Part of a small language model's weights.
Size: 15 layers, width 512, 4 heads of 128, vocabulary 8192.
Architecture: LayerNorm before each block, attention and MLP in parallel.
Training: a variant of SOAP for these matrices, 663M tokens, 5056 steps.
Each number is 128 + 32 x the weight over its row's rms, rounded and kept within 0 to 255. Layers, rows and columns count from 0. Numbers have three digits each. The size before them is the row's rms in percent of the matrix's.

# down: layer 7 MLP down (transposed), 4096x512, rms 0.17, rows 3882-3934, columns 384-511
# up: layer 7 MLP up, 4096x512, rms 0.175, rows 3883-3934, columns 384-511
down3882 109:141163100209185123147168178132152173151111106118116122129161115188084127157176111213154133137075167094128130127173134105134141170108146103129113088144120128087155123129062059098119190146096081146107110122105101133105124107112102124140158184159169079132133097087124100134116127123121158090120177147166160143146093132122176179101117086081112124156165107058121139196172115141135122116135
up3883 094:110181099198112125128178119110135141141104104147133176129066099111073144065063153124036140100129112124178065186188141122187121134158100078138096177131091147180172143129102094138125153108098136134094154149133081130123131127113131101130126142173158130115172163182092098122105122138127145137172097107131091175120100094142145128068091149117130095148139143140146162108138117144133130138169
down3883 105:105170067155133115167106105119129128149109130130114103123109170147069120166157132161174177096079110135122173079131207138123119184142103141112146107016101111136138114107209155186190111124184109089118127086151191173133093162100148140134150152135113147110127103155175084122096171116119101143158116140123136110091174135131068137136117085078100104163114094104116158142150116107163130099171
up3884 094:073223143111156112191112083078136131133146134126094092172045150085081164087153166193139138108124152107174157089160083145144083124123120114131121076069125144151096133116127075151139154089196152158133101148162104105103178113112172104156155136177115152162142159118071218111149079164102108103177133091135160183165103166110136144192144105132110121138108229142170117146101091082101108138173
down3884 100:133136082085168123094176111093136131163096174131086100103078167117108107130084170141153170116162133106109142141162109133136148187096118103110129157143153144121111122102107123165122144143110174128192072106141162130181177127071117133136104108130130160104118140135217157135192114148111137085144165108123125160109109110117113138156161117232176078136156126117113067134131112143138119093091
up3885 102:121163155067102117175092184193100073135107118086094137123104152080149176083140123126149152128139135146066078101137170136141075136203059144120111131107149104175111135178094122136138114183111104109132107116083152139132189099148218093104098082142129135148163154121065142178111158131095129155194149140117124135102137165100056170125079181147137158136119079068078140123140114085129121132085
down3885 099:117108123173129127095133140113137194098103117129183092159178096159119132122063115085122127107156085098132185123111132101116149166062122096137182126153121172072101118151123162136125089169129190081098113106074107145070120109063139110119110152121144115144062122140144109137163124122119130170166126137098186100136167162127122129157169088150058146109091130148144131162140144090141126148093
up3886 102:086086133150062124147111133147133173121142111088124111152151117158133107140123099058149156118190140074139167114192136091139095137098162145171104155119087133168138134141112162172108130099133132139132084175141099081114104159134151138101147191137084144151141159142172151149105106190094083140076072106132144147133071134115155109140115086148114146194100157127162105152169105164182122177152
down3886 102:124152108084128153082105153087126099171105140126146108136103135120107124122094144141073097176137137142177122154106120144159127139153126171132144134194111101126135118145143127121159094132158145143188132126130135106164101118130097112116165163079112090045141133157145119155165149112151060138130142162102133079116153069057139218106170185154075070154140130136130119149095096132157127147170
up3887 102:073095083115119125122136110154129139101101156133117066134158173092140163108159062141121090089137136106134100142130124152122137108192179176072126108102153113181110143108135087091153151194093151125097144180109086104122116135095173100147188156109094128113138095149077119076183088100126062160105158168095086124112040133139125138101159123114120197161123156083131138105106153086228087121161
down3887 104:118146093171094114137094121143167075128166112082169126161117142137150115108132146160132147173173057172168159130121119091099133114098092082171123141126144141104117091141108188114159136154134157143063129132056093106155153159108147130100177111130119132134144140148149080166129156103130112119146174099125142140110190107134125153121134169154141136125124118108145167208128092087121130090155
up3888 099:121127113121146143136111139097105111105148133159104060172180126149155107115208087151126119122065045060095130135116156123151205141156083127115118092131141227058151117069107138103085166153173114128052150137128133154123130127120157147126105127104115110114075125189181143146128157096087135115130191112053104119173086186115113086168125133161109141108188160146190096128151082142200143099100
down3888 102:160143144085075127151132171116185066076170135165076161113117100129132191154122154107092134091174128079160109097145144103131151197117135141105131109130200095097123107095160158153092143108196088115109053113133114113168164157185156129183179161170140144108135108105115146158141126136124106111218165086098089130156108101155134144123150085174147125156169127156165098142153180125071116132155
up3889 109:129091133096155102111188086137158123112114174120126144150129152143071148032140204178153143186109162136102072097168201114108120127142135111134126073142126121107144163098134131097130140136140162172116146108121180109081115118059140095127115117148087183187133146175151134133119126071071123169131136176206110119161147126122133097112188132147165142158083155153139098124149065142096106124183
down3889 095:144101174142068127117091118142105112119151097092129159132136158154133065124082083132152141115106036107143129141072154125172167145161172126109085107132111124047075102182153164131134184099087161175178128140145120132133059136151146156167169151204095093196180100084085138088125130142105166094109148132142146186098089110115173101146093076106105161141144166154104188132145135100184179189148
up3890 119:150148166186154087139192058131119090123139093088110115157153035145088051092206090127163134120105141144116156130157114142091107123129157116108123126136124102142155131073140122133143106067125108128131130147160174102143128104113090102122147174146143117168094178073190148157121174156128107107135163107092118129134113096143134159140125129099077097110125081129119160096126164150155118067203
down3890 114:069146122121143129121086086109141146150167110143118161142061153147127130183185093197183096118117116126113142198104094166092186146120189119119114165136102189198164134103152191146154168142142118024124133105084102119083104162137106192098095136063123125114158127137163152154116099093132169099109140129114118066168172155083112049100096132083149151121122165126137150129077110115111147144102
up3891 093:116129122132072175140153083124115121137152098122131165136122093134149121146115125150111066100150155096085170145115111080043136171153157104168090158125116145108085112082126060203101163167158123123133073116066154151113116113135036179165130134206129165085078144089164096119076159135136132146165180144152238128087147144068115120132126174111130115137066117107091060158140089113094091082129
down3891 101:158165121131126113140105120126109088102149141204114131168116131100074164149117084159064149112130109141116140100134094183119134082186126148092093135135112132122104120126137156120166106066148150158116152189126079142125140115128070118122138148145095095184133188140113126133086109113144118092090139136122101092082062157129134159138146131117188135126182154072111163106179120138112096182154
up3892 094:136147093141146138120175114156141157189119137185086152142099118164141075134138181124085128064121116133099167149136148104076148137142086154138105143139150082137117125094112120176108155152085081169156107142120193115174141123129125105096164139133085174112059118094117137129173133112138112101146154066097164168119155118118105126118127053141182167078143113101171133119103156107158120114086
down3892 097:136106188131077087081141099100109135132134083123116133122122136088127172124163090194135160115150221120157093149124075188187089142171111156122117159109120120146108108156124127111153144103132181109133093161137127175111089139147115139138161121182108182118196099121105155124129135150087120135134183095149180155127121122168119152109123136126108113173088094165097151175171112208095134168111
up3893 098:093165091143062125155163123139146200069084083088140114086208104152141114124053137086105088139088137203106109120082155164103144096100094117117124059102120123119136158092148115180138144133153146130160088159114134141107116113123112145135130157104087161243131135144137176168112088150099091122129122153085103150116092140093140112163126118134107117133112078112163066132127109150091090081127
down3893 101:080169136140180126160085082120132129128103122096131171146047096093167137173141138113157076154145086117133105164112129176136137147114111151191167089155135163187145134103141151080153144192110114149099160134131169107132177114118123129182104155126150167156134175138076173098128121154157106134095091096143134158123144112114122071138111138142157102155103070197139125179122136141118138059162
up3894 105:086120142115141117151180121075137166138146087123115100139110131178143102180107153098122147118118118112092112165125131149123123098097160087125108064061135102058158132145171084096151155145207106044112134144130127098098103107109122150166165152143131126085129122134084051086152162182081133101121111124108139101109111163135132130186112092155142111058146099136095097132100136172090063077098
down3894 098:131144107117134128109145112176139092114068119104094143129123140101111136080130102078117114097114153155143142120145087123123153071100154187142157138152110140123101122106169137110134124158137125134140170098050167084136113140136162075141097168094106115153099127101091156090076102070183132158092138078111164125101122092153163190120062177132139097169143121144060089104161099080146178077150
up3895 109:121079181163108125157092216139123117148085137125132085104103138166162117101094163123124125100099115121123106099160141149151144156125155134086178176132099158158123097094106060147127122132100111110122128127177085138109110082132147169154133107112075093116113157118180150106101118120179115083157124173114095127160100124127109123097155207113126138173092109156153127122107156124117150162106
down3895 107:162110090112128102088101189135095105132095108158111138132098044073065130158109169167200148093193136069144137153125036116115074185085114115138121191121159118163075155105147150079138182126139084140125112110122133190163109150204132124146123106117123154168149167135174081131128118109113144094161163123077094121134083115080188095134151154181135115162083126138132136087164157132131120161131
up3896 106:186130106145106165170203099050145124157162120179081169115117107124134143132115109152114069080158157116123112137097187117131158161109161217140057168129140113146110116090024137083142155134149144125181133083124128138114113104104076135121131034100087175139110179112181111104119076086117123123165112202104118151189089169120104141167093167109138129131104124051091096108113113165130152085138
down3896 104:152146091136168111185106115109189091146153078185176141107091135178225151108153151091133142138120170123146100161113184076124108119162119188145098109133163164154146118149145174157127134165122138129091136103147132081162114157136077138084082126126167120130162112150115129127122122104080161192131138166185128097185139118097159061126145122161113147148142149161110095159129141153083142128151
up3897 081:152077137172139194132148113154105107141144113168103113164134149147212156162078112183096138089099118130083178118127102139080095109094102131151156181132064125121118111071094119078123142089124071141120142144134087164153123096180132132072168169149138071163097090133078062149154173111096141132164110124069191149090181120105094109107069096143096116110129159093140106091107123194148101178147
down3897 093:133092114099134111084118124092119123152151088129147155083053143113130105121086103165150166136136141102087117176150087151141103166125080157128140079159133098107170122070170142081102192105134181097111099123144172091143139146111125126116170108128140124090072053150104133135117156065093138154164114111119095081141181122132139120164120136140134100074148138107170109125116118092197096070064
up3898 088:131110154124111172084126155167118118193146143136113108122110124113120040119093171129181156142076105055175141121085130112147115104111098128115119122127083161137152169113094079094141127151121111181146090154123138102133180100124154133110134209170085205108146058105209139087119155129122108119146132084119095121136102129125139114075146154135159173149165110127081170207134134149135154114139
down3898 100:129144039138168127145150178134130154134150132059164137164114134127126093146159132106158154158170157141126154158110130086110130095176087110138152064205136108112124171123136106152083147106134108206114153135133124140136115128099127138130140095118142149159104192065103166101141150133111171093149139184128137127122117136124195137121098061097143133121188065125150145125199133116143086065213
up3899 063:057177121180156105140148134144131147203139088148137138100143162118132133120176169120123096123099138175155161168168106145155105148103121106131133124117116145174114093092136173138105123120106093087113079101144173158182189080186072092104127145094094128072151138112096123110125123137068168120160105161139154097092107075100136162140142129158169115146106112164163110150120118124151083141136
down3899 081:189070120114112139151127112145081083089194139157129128130180123110074083132078094145172152152152122149143130165126134127178129088181150141110142137157140137134103125080170071200123109129134108182151112135143084161098144135078169105147103144144061132102154134116135143085108095125151140104146146110160123214137078123109139129124179075121152097147169167162111164150095116211094116146115
up3900 083:139130165121134169098146082166197113121154079161115108122131182095139131112159107105109106162117148122062167110178113137092183185127161110136073140119149126148117144111174139143088126131147113116111160136140109151130129152154124111092114035100144159086176124154155096120176185125105186156109131172120130058105131156094138123125091130152130056128150130167164176103075138077120092115162
down3900 089:154165089124137129077129042123118137119102096098174179166080200148102159150078163095156142086145172165051063127093121122134117126168167135147145090105173103130092116171135120139132120177115083153141129141176109096130176127136178159089102127140128118157085118118120061154153178135139081111111125160164177110137121175125123146122214119125149073134163081142108129155079163119126128150095
up3901 107:173126171177125102149098120107157128153098136114130120050153135135087109089175057102125156122174132133066082196184081134084111129112130138109168134133096117137148134089107129142129114105136074118129126047121163087137165140152074135107091119154136126065095130128255124083114131113147090077104104178130134162146116142151123087175110107123178106144123109141145158140159156050145177090142
down3901 098:078156145101133131141182117069098166109124059066094148093128123154081159120135146165124110164091124166158155104115084162104112188098140119179104172088062197090118092090118110118148134106153129080094183105126121101108117084165164153114133097162163141106199139147105149170150132138126147114182139136117106065046186104196120143126093126090178106089106165112128126144120073152123124154179
up3902 104:131041066133116032137091112128137149174132136117151112108073051147107148151099162185148140151138133149170147103132166086138086106141105126166143136102123150109106186169061169102119123198132125153201102117098130102136104144083095134079125135087107142146104116044141115153199137143122157135105110104097164140111199146152168137147053179136142129181111129076097116126113156088068144135110
down3902 110:124147141096067097168170093151109119138088091097113099138125183145139137111111131150121085156139162104106129186125145172132138129118130144177134094034129081131116117128120088125116171109123078117065138095112102121130169161081141019175155117104110095174181135107148179139137147163179167060110119127141117131167164140118191152194133117089161118245119099148156172115132144102148135166057
up3903 095:126135129111132089094076152148158151134124066134117147030144141014113147149127165155112100064164122116111157127131162128170149145165124145126111144100159150108141096151181167141119180123132094110121106100153119140124138115118185144135132121127178187160118103102139122119136159105107094196161155135141132087185124132156137076154131137099168106162138151122103130139123124128172170166106
down3903 103:099111131114108098174165135062084162178161132129169053128121183083094196118115165087098115145143098090138152162066148154100128123154167090184139156143115097146128117095076119145083150151193117073104153136144094101156113082185156123065096143175074131121159129190144115084071112125128171157162154105177108127143148127123131132072153147049069101121146161128108102132119105158127095143081
up3904 104:105136104097160188106180085122152149162080132089125138103156091140154102101117096143134109122180149174077073177091108162156092125127132141132126168109196133054132140106084190118168147133108144212135085155118118095106110127189124144132131088152149154158147186119095188114134107054103133137108080147132085180140128158116070118112187119083160144177122102109104095131133138085136126105129
down3904 104:191148137083178193177097183188114117097160121091155165118106057077099137114133109147127130118132120119138180094149162167111108128080096127127198104112107090145059098169189138119151143169201063076140098192172149119077171136204174165119137108180095090125141160111108163100136141140133118127080128158121186149134133135101123106190111136148092127135123145148112140144114100117089149125137
up3905 105:096113094161109179094060170168124101172128115008140155158133151147143166119167124148126122127139112140175127092161127126134051161164132099130161068099113120124164125182171135128115167124114117147162093076148095104150158112134129152122181149163094108171082104129147170152173139129109179160105153119113155135216183105147088090107088157094133153142130143093131092167130133170084132174120
down3905 099:201115130100115057130067066100068062134124179125129114091081159120130102162134112133139131129174098133135118165086105110131116145164120107221119158179097133031101117097104158117160079152051165094101169164130182033200130197095189119207132102141150086189114065158132126145077093130087143114131132092084079141134107083155143136140177156067141131112092185160136154163098116188159094092146
up3906 106:173084110153097054159165159178075069130170164125081124110131189082113100159163184161158127169133119122220153110117093094142136043140144133096119163141140177052161149152139134099144116083123191108094127138123124131192116149132134055072145104201115064115140142109108138069112122164134077133105119148142118162144127186127132094105104086124132117120096138084134136156168132104098176133163
down3906 107:103147188145139148081068078168118147163144111147138221119129122129180113056155099098106130162097066149108140088141131102081084056106092154152103121093127156099146144095057149196112069105132110165124090121134101139118134122100140162120133112086176118140086088043162123134122141140125152177202160127152141140133172061120161185043089106086116161102127127079157086168107165132082182085149
up3907 085:148161167115112096119142066130154094126124187146164131144125108135133166119073155140133096139172112118167128098104109099124113138043122177139131151123116090161064108121136199115087182083237100112123096090145092098194105113086117129123164084109110101127139151134169170144121124103170089155129095135126111162131078082143131126101107122086130133162183088135139169134077177174065152086125
down3907 096:067127143106156108129142132155096126096121104139072137145095173140105164146127171141094076125143093112137145138074156213119128112121135174096109069127107198134138122118110195074140141137178109117101173195148100108109116191068192154161144192135087132157142166159063112173127094120134081110118109111108157088113143130126151151072127122091197125101082199078181097086144119131131123106134
up3908 115:164100129111124128127137126109183149126070094163132114147089143109135142127106102096056101170143028132170061052083144076096084114128138131097114102154084126135095141089133155146083109141154112183109125164167121107116152144162140133122104072112157172124093129141158133175097148135084097083088129094139034143137213129148105149157176145168177196106080136110100136134113148170096132156156
down3908 100:110144148164163158133108131054172129082120144126180113141075072092136142177141063126088129173187149142126122142133136167092126165123119119136136117123117116067127201185108148156108133109092149098131125195116104149127140117182149110037109109124193105182115123180137151160102186119131174118109098114124137156166077083097114112137155116151097061088086143064145094155099119087137140111159
up3909 098:102124092135106145122153164106118084107106145113166125116153154151155139056159119095142133035114105131154141132147089130095135104167141065071092099136173209133141219157089091131147157124134145154117173101108172174144168148183119133186148162080086127127114122134101052082135113134129096154135128189142125140106168148103131151167112100131118172119175105095110146098145178128136130123112
down3909 098:101120146108111103090100061160092112171217132114095120160107098126143161144072137113088147139064100143067129082071125117125155123110117146144142191129134154056040096137158120081116131092090135107098122143166129140107110105077152153115139094140091161161184143094182136121124165090120080135087112106083129094153114139158145102090158136184158157207110156100107146113077048127097144157128
up3910 103:136136121131124201145104143142191103097119124067101101106175146134160142152128113139136155175166099126156137131085121153116157197084106162076143080138150168135134101105129129173150142117152086131116132163127151122106206129137090091155116109097142142116175112155141194125144132139120138176101168135165145206099125164129060135143143128118118157032108163127153100119111137138066165136081
down3910 107:139081069103098105173065150125094138112131121196129113151141191145087103095174116147163152090119168144141109118207143122196096121138121109147055126130149119129111105104076137115148099141139076068098186137121151163099154129110091144185063102134124127107098095135107109135162129075135165118124087181091151116114154143130119064153148101087232131096214122137177115139108128101134185062163
up3911 090:203120093182152118100084102153160170166123116127081135166184121134171122159140147082061106081116085159150145116149154143112128093101119103128151147101211126121119132147137146116154134126152097181107071131112082088112146100116180104151140095221086082106153122077151101159150132104141128092144122149123075147100138103078181150068100113141047166131135079088125173154122143157131137108162
down3911 100:083047168197132073131108150088041107163138110149135089085176129140101114152126161166103085080130179114135202014121148133085110072140108145159126099081116167149066172113131119113134080061192170139116070145158151106098117106070120111132136135138117125107102174120140120142099155085113143098096067163123122168116131115130083103172162124096146148158114122087119163086107189172108142118103
up3912 110:164103140081149132156163120129141161179083094083080119058139110165093123143166073141107074148099143125105114085126145070149109145194167115166202106133144169153153119096087098106090098213171118125123128184136205109125181130117098175099068149158116184163113098107050052150155113128052136126142081145127122125184119133143121114085078110112169148171086073104122178104121140145136109132135
down3912 112:106097179133087078167140130107126128101080110105128081105107124079151157106163149095121123117186151125133164119157153102155098105112125132166159135123151148075169151139078127132083090134180140095147171113158156102132178067162120136075092119114105116180109070117062094167097097096068127180128192156076156141138139153143137169104177101117173113097122110119090099144141126119167117094169
up3913 104:123135126181125158164152158114140170095111144122142120141128141140139149082076172150142160118093094070180106114123145135122136141170092124122151154122138144154169092161106126116139059128105072128126099168149150096140083136139172172146126170114178150143117102129114154174099082149133146086130168118095120116149087090160141073080181135146103123076105174040108140197124034133100154134164
down3913 093:048114137072106109157136120104121086128121116084081134114099172137119160126081126122152094153150104143115094132126131084131086115131209137100122133113095166155098114065169063145112146162170134113167149131145190105136158192095078099114136116099102139144168106114124115118154143105111128098120134184141149128172097099108116130116144083089091157162185083137175121147147192168123069113119
up3914 097:097128111111104156144135131160119149155129144158087094127126135123127116083153095157131160140145149092144120122156130155142149137103108155133140096109091144090127130170093105161090124179119130173098098168233185096104105089120121147053104141098140138113136111138142151139088148191104144161152130186095126149129150104111108114138162146147135126083120093118156150150138165073162056120033
down3914 096:162119137056139151135141191117083156150177115149117074096117151087141111062152131119155116115087118119141103082082086148118101100145112123113139102093103123149140143099104131113176098110110111147149122093051149139188177144151125079094146127137121086127111098143152076068110094125118116165114137133148169066154146116163117124104109134146123151180135102169131158085069158079136186125122
up3915 102:153201174144113167074165137122067163167063087110141154128157165096182131165154117111128102092221134134089132135159146115097118115074107155101119072168182108108118104102116124123149113096076057171131154011096252144077144137118122159097130071100154128047133169115110139093148135157178115152160092192124143100104124153138112163151171160122138117152141067132172118169102128179080139107091
down3915 095:108174144104113084106134131145160126127133111137110116081102127185131114141156080133091051052134135051108054125122164114162131181107141169208139139142144176069122178182136150174105115135175122136147091106088132119117197154137075071139144173121110083129127141077115085098116090167125108134106176123144184104143101131122144177147111130249129110175107104155145136111121101135161115124137
up3916 097:045155127151136177111156115114104116140108203158169122104135095141128166089089081172114157188135136126139135130095097120132138155145098078108101105134194086113083143171153107121193159141132131143146217100133082061106095075121117130131102137099106090095160117109108135134120116101127175074135096088129115142154108093182133098084129116203139107141105133099130145131149121130131070142115
down3916 092:164086180159149163161124107100111138178141087111142197115114194112119102173154188131081117055124142194148129084182112140156087141116104130118117127161158183125124136137147108154109137179096143113120108139105130109139113113180164089129194119068119137083049098127129075125087161073080122123192118112082121083096109042177046124130137097114134175122086136150077088154053126129156190166174
up3917 092:087135119130109152179143132043096069033107134186093080069144094156147108147072144134098127046151170135130154173146087055130095107091151116083127133101147096086101103114131150154114120092153184086159120103168142076167179147167103141103175126098161093188108079076114156111144127136155162168068157122178113095140132098144109108197151190126162191110107168094151135103152089106099123128092
down3917 098:115169166127176099135105118100179129119095093107119122129134164150110174172152164071145136152149064152136107113131102212119178102132149130145094168113177112156074130143111149140131141172089095137069130141153221173087123164138093121137142157102148088114157134153124123177134123134104114165231156138119193168165146104129087217136150123169160166150122069154118048158143135101065139182090
up3918 111:129197156154145073129159109116232161118146134161116134130084107103157123162118107160190143095125115091149181167083208155125135117086115131173128120185043176115148133090192097129125115136075123141161127064172128144091126078127133161127160090090152098148078095112109101153133140135100150172129133107128185159140112106119130035131109145146166149106118126102123103167169158123110141159095
down3918 092:141149118131136094060086154157117082163181103111095125140184105084165134120141146101116175078160156140106121102140178137140158202115131110123108133093132112076122157102138141098144111135099114103090118117103096091165115140112083183174147093133182103121143220142095143100123118149114090079121095190124049138110105106104112127117165084094137140130112122146149137065119104105084071087120
up3919 089:184136191142140159114124078126168204074135140119084161176134156123119157165071065128050061130141112146075159165129145143190108140129118150083126156121177161102169168128121153087145091094166135121186167148130142163130154110104152165117152092117067183127144126105067175158145142112196111072160146135111180107150083183146112095137118183097102195142118085149137127114123114059198160063123
down3919 099:128159136101154221109107151096163121129132134117162140060133158145092157097131096137127146149167120205134109085100091129127131109185140080177172114084162076154167119141086104191106091163108097105099203133195151080119079166125152138078122117138114118112122068153136192157158137160113091085058170143112159143172126118089088114124132113043083109165099086158116127138163162115153143176097
up3920 092:171156115137131140092179149049114070086127113187108132091172159103161171104059101102154178121134126149134090099139146135171137174166119087098110131151124144116080062116060117129128120115141102135145151149154110160161158113154107143162095073179143116147079126122122130168144141153142173106140142151120142153142126116149124110041114134207119160148200154136092099130103142169124137130130
down3920 092:096187104114103085194074167125168191135161132103139160147126135160149090200106121080168137153163199109126113209060069090150154148126107173104156163157157150158138100165162124099141126114110141155127134199082160144131104128166156153110112138100209098158152134125139135175178176144183140138151125095167109188107129122165156151111189077133130131210138060142131125210109138088121130101114
up3921 089:094150155102158144091163154148140097141129120085106139165125129125165182116193163062144104107191107117162150125148188115116102081185128140192144018088118136127108106123154132082050162162150156131085079094149123184146141174082113085103120153121116130127103103078129122104145154105147134077118139177148123108121178129123171126132071066165178070097102133123076190112153150093083164111145
down3921 095:142139160130174137102105073079048161188164127077089096185157115083127108107124100121112154139161132187139178117094120141076091135203124185087141129157155112117092135129145105091131153141076153089132116188134096131124106150143107124132175107124215152159138125151092149097104142135118127141139122152121152135165127082122119124079092143111190128150130112110149179143122147136129129135152
up3922 103:133142100154161132131106145095141103126093125069121111125164095058123127113107157123122126079143100111148127141109164141129083137115170146164134138146053089155074163163100149151137167117117138169115164172141167129142186085188125109139090059083136098172126153129160096102105101098143219186100102149170126129085125153127088107127118112149168153126101010134112161146134113122111096059132
down3922 101:052142110085185177231229162108120128126093127186150100120177137100082135158112087144149144153111123116097116137101080148150079216149100133138132097168115117127138123134131096101162112140157144095136136158117095111072133134092137112143141095154088084166151125131191136159114115156100149115070164179051156141067140103072050129130137219132179105086121191123130110081141102113113170125106
up3923 102:144154134126155146203170105193128134101111153091036188163102059115162131092135181080186138086135093120093150146180073105108098148122118181232139172232061120125155085170160105172114096127152151157144122108121134098073130158104133120164079198160095071144132152186101132091106154138144115147133097174115110152133158131106181171122141215137104163111134109151122159109116078164120180132085
down3923 101:144184117157128085144124150118098151132068133142135118042138122119112115075155127172149137149148113147116145112089173142146125075095106103080124143136176120104122150125189099146154187163087202161183093080115155145094175179159149171054132097092172153086118140127129143097116077149147130113169106095143151097155129093101149119146158161144086136108224137152156123152109091121163162124142
up3924 099:096117175144140131152121090136097133112137171125142122153100113137198169146143191152150171132114158165152136124133117135119140174143120102122069091148160118124121160187173158139151120095135140081090165136128115083115114133115125138182108128098134110186106115162118078136109153143126085087127154111139127100135145149090135119157180122127075134154129120078146179124111131078115059152087
down3924 106:137134159120155146167201123136140163103076106120174059126128144110063119087100180161134100177151160082141118117157145171135130081113132153144129095156151019119129095160113073102107108108197133126122126106165166202214142049162123119119105153128154108108141131128103136158142082131181151077150125180089136098141132112209104127151114156094150105136134178153111140155118210142162130091137
up3925 101:086115177155170172109102126142108190086107120087115102132186113162127047114085098133142154128144152152131111136157163164074136066112124096129073120123138149107074109123089122096058103166156110142093091140185120148068133128138133109125122119084159085158119070109151077144111124080141146111089104138138200120124092119156092077153122101072125141161110172153110138107089098128150089110069
down3925 105:093121097111133128196130129175126168105160137168137124139118153106075079157133155139193084079174207125116094129110167157080105161135114113108128145164145103127148070122161121146158102139121177178122122111142166129112089159133153107121090169114122133116148092098142122157165187105139176120132176115163137152195123136067106139148129182153108145208116110161107075159187130111142057176097
up3926 114:104141107169083086098117119156118128090048123120159100116148175154107148107123166119155169169149077119156096169153117076102122113142165127142106119102147134099117108157125097083130132156093082147103169069085145122145099098157153131124120076108144173109132094161136154125111121103130111105109188143139167169095137078111136106092146133144055164096122102138103129115115098175095132124095
down3926 096:105146139123154152143175121067125198106161175146126126135165190127134141161152131117105094132136159151117124119125127175128126157177138115168137130117134175134189116069152081193127107057146133074146157184110124124153151085088080125158167135139141133155186155120092119167119158125152145102115097115137073107158115173193178112130128067143204104143122173108139151149082176120145117090138
up3927 104:148073088202100123161130151109127170097133065139138149147164144151120130142084145144155058152174077075066118151107115097110143066135132137144141165174180146099087124124126159099118157158135155099137130138128166184136139137149169100184128206147138157194084118108097133120104076095141103116090162172104169161148070157153127103111173114154131131092174146111125165152202130156121128112138
down3927 098:095166170115151170134142134140133154139124114151116092140166078121094131122144143180163089149081119196123095192152154185141128137148120118073077147086152128130112136133124127165157138103146122084155126132153152124089138174146111136163136093134059128206172132114132147149178113066102138166123084162138075156068123085163098148113098055146118148107150127135151042097138162102071114105147
up3928 100:096126102181135106150192142109102148158142136125145124134150161151146111097118095135101108159113113180126139176128080205151148123077082088062103129127113138116131130131098130119114123218143113118123119107184215076142124195166110165105089147097105184116107124107120082124192145057108104143085083150113146100142119132152163114105162115148117098096157135164119154134164153138136107148162
down3928 105:107144187134178157111086120159175148121113109142145158119112116132203123119091122163121125123068133119090165114160177151150142143148106132102119171097160152078126104086092117108117152139113154098190148159082153145147128112209141143126181154126159098160056139077114086133146061151093110133134059158140096143105135106147208106200128141153126130171100156110075149107135112163085045104156
up3929 096:085112201126153106140121134147125154168121107154097145104203081110160115132191073122135052160139173135139143133145109163118151121077117125161149050194156161138054135111110142171100145126113165119170090142094126093127146156126100148134073166151113113162134146176148083142137094131108140193123085139133189165193141171098148133108115133113087160105144104113094118117113139072111183173132
down3929 100:092143109070145106116157112094086138086119116152078131140153127132134086097134137119138186135135072098128092151147175145143156066106113182092132169136115147070132164149144158140163112147047087117151140080065178116153143119102085156127139128179107138180068133108095173095096109120152095131113108128101140136103113139113088171100161248197161108172145171075203135160131108160207120133098
up3930 096:171130093152091127100152166134132135099107101139122080094130080092097147099154160155092176118152160100133078116176110125097139150093081109126058125145150192140165138117096104097099150120160129132223132132166077095115178070101116051125125167165139118140135100097114145110088081150127086106141149190118133121144175136102135129070098163154081137128100096104180166167152125113067138167167
down3930 094:144147123121169131036053159098069136149131088121127140140213138134103194098191138109123066129138108121156112116121137101107132151115164104123157108097123122115094135081163145136129150178104127108104128146112112131149122148184094124121098116125222131107114127140149138161125138143129105103096126139120127094152077114155107158215148144149123160160169121188091116076129152046115158134114
up3931 097:119076131118152125106119127092102157117116186109141178102091079140158132103094102096129096144144095114059144081163150144122130175113162109086117108161158125112233125119176144088110099136154108128115195078174199120027192135130135164170124142135129135180139096179081168130135034125082115084105095134191138122147126113111157085104187082141139072139134113107167122110122114134100122138144
down3931 099:134165122096063144105169114126067137189072077091126142129102136099079129111064102168072103066118202164109111110179170078141102059143137153096155088110169145046124163134158105108129145125114177137097099132130163083116157181117164065177119148139135158149140137077121098113093148143135126087094077096103105146101187170154181152120120153141135120127129154177116144121146097157174172090150
up3932 114:051154097152189112098101149134106120139153058143135139152099142100103150136116081077123075108165072133052126120103110137158099109149156172175140035152157135111095142144110155159124147162088137134174171153125165130102143150126095143110124101118096120167087163153139087067153158143123138108143128187133125132123126206123144125100109078075178136173152091093043164133133111132169096095154
down3932 102:112133109144097136090146135133156165095087137198117145139135122133070118128073156114056090156133147111160094129076164114123125171119122102158059181158138126123195064169147091119122138117132132127162067148182105144146110121206105112174086117157064121123144169092132158175081069190094098106163076092123086131099087068135109116123079097176132082080148138153087061131147121125103119155125
up3933 105:088041113098135143157105101148207128148094115108082145159065126113109133100087099142095118105060190128137118112149150161112084164146126125060100181179163082153127158133081105166143141165150121141101058106136088212139158124160079117144104156076071100169111079108154107147151129122126129123108115146132122184029172139124109149147116204149109139129054160143056179119139125160121084130082
down3933 109:121090153154081112112120089112104190086119186174141098106171091157172091121123148135170128104076140094091087149242139187086128131161164095108107176084092113160156123128165133112144094130219129120147109150127098094086111108122146118117091122171127144135101147163118112138171110059144120109160146146157112140084162072128084129150153121140122115135092116133127182147112169191190139214159
up3934 100:152141094124102199106124129135168142066093199075124165112143110167138080128128148136107153140089122107138102171156155158134156170103155108103164137157185162162158121146164158059110147088095137110180088085125086072199150178148085102124078152186063180166187237048111106125106106077134105139100111198182111129157094097142133096102104077038087110178135129123087155113048136154208104121150
down3934 107:155135157088114126138104118131141138164160132133139160082110127183148148121140166143114153149105057098150119156154108161135163151125082167165120149136097170141108154120096154156073131087085158098148127130127126104136142148113182084155122107094103140104117120079109140113189125147140147144096168081136111136136112179121143115185135102148090131118076153128146165123043126154153099143194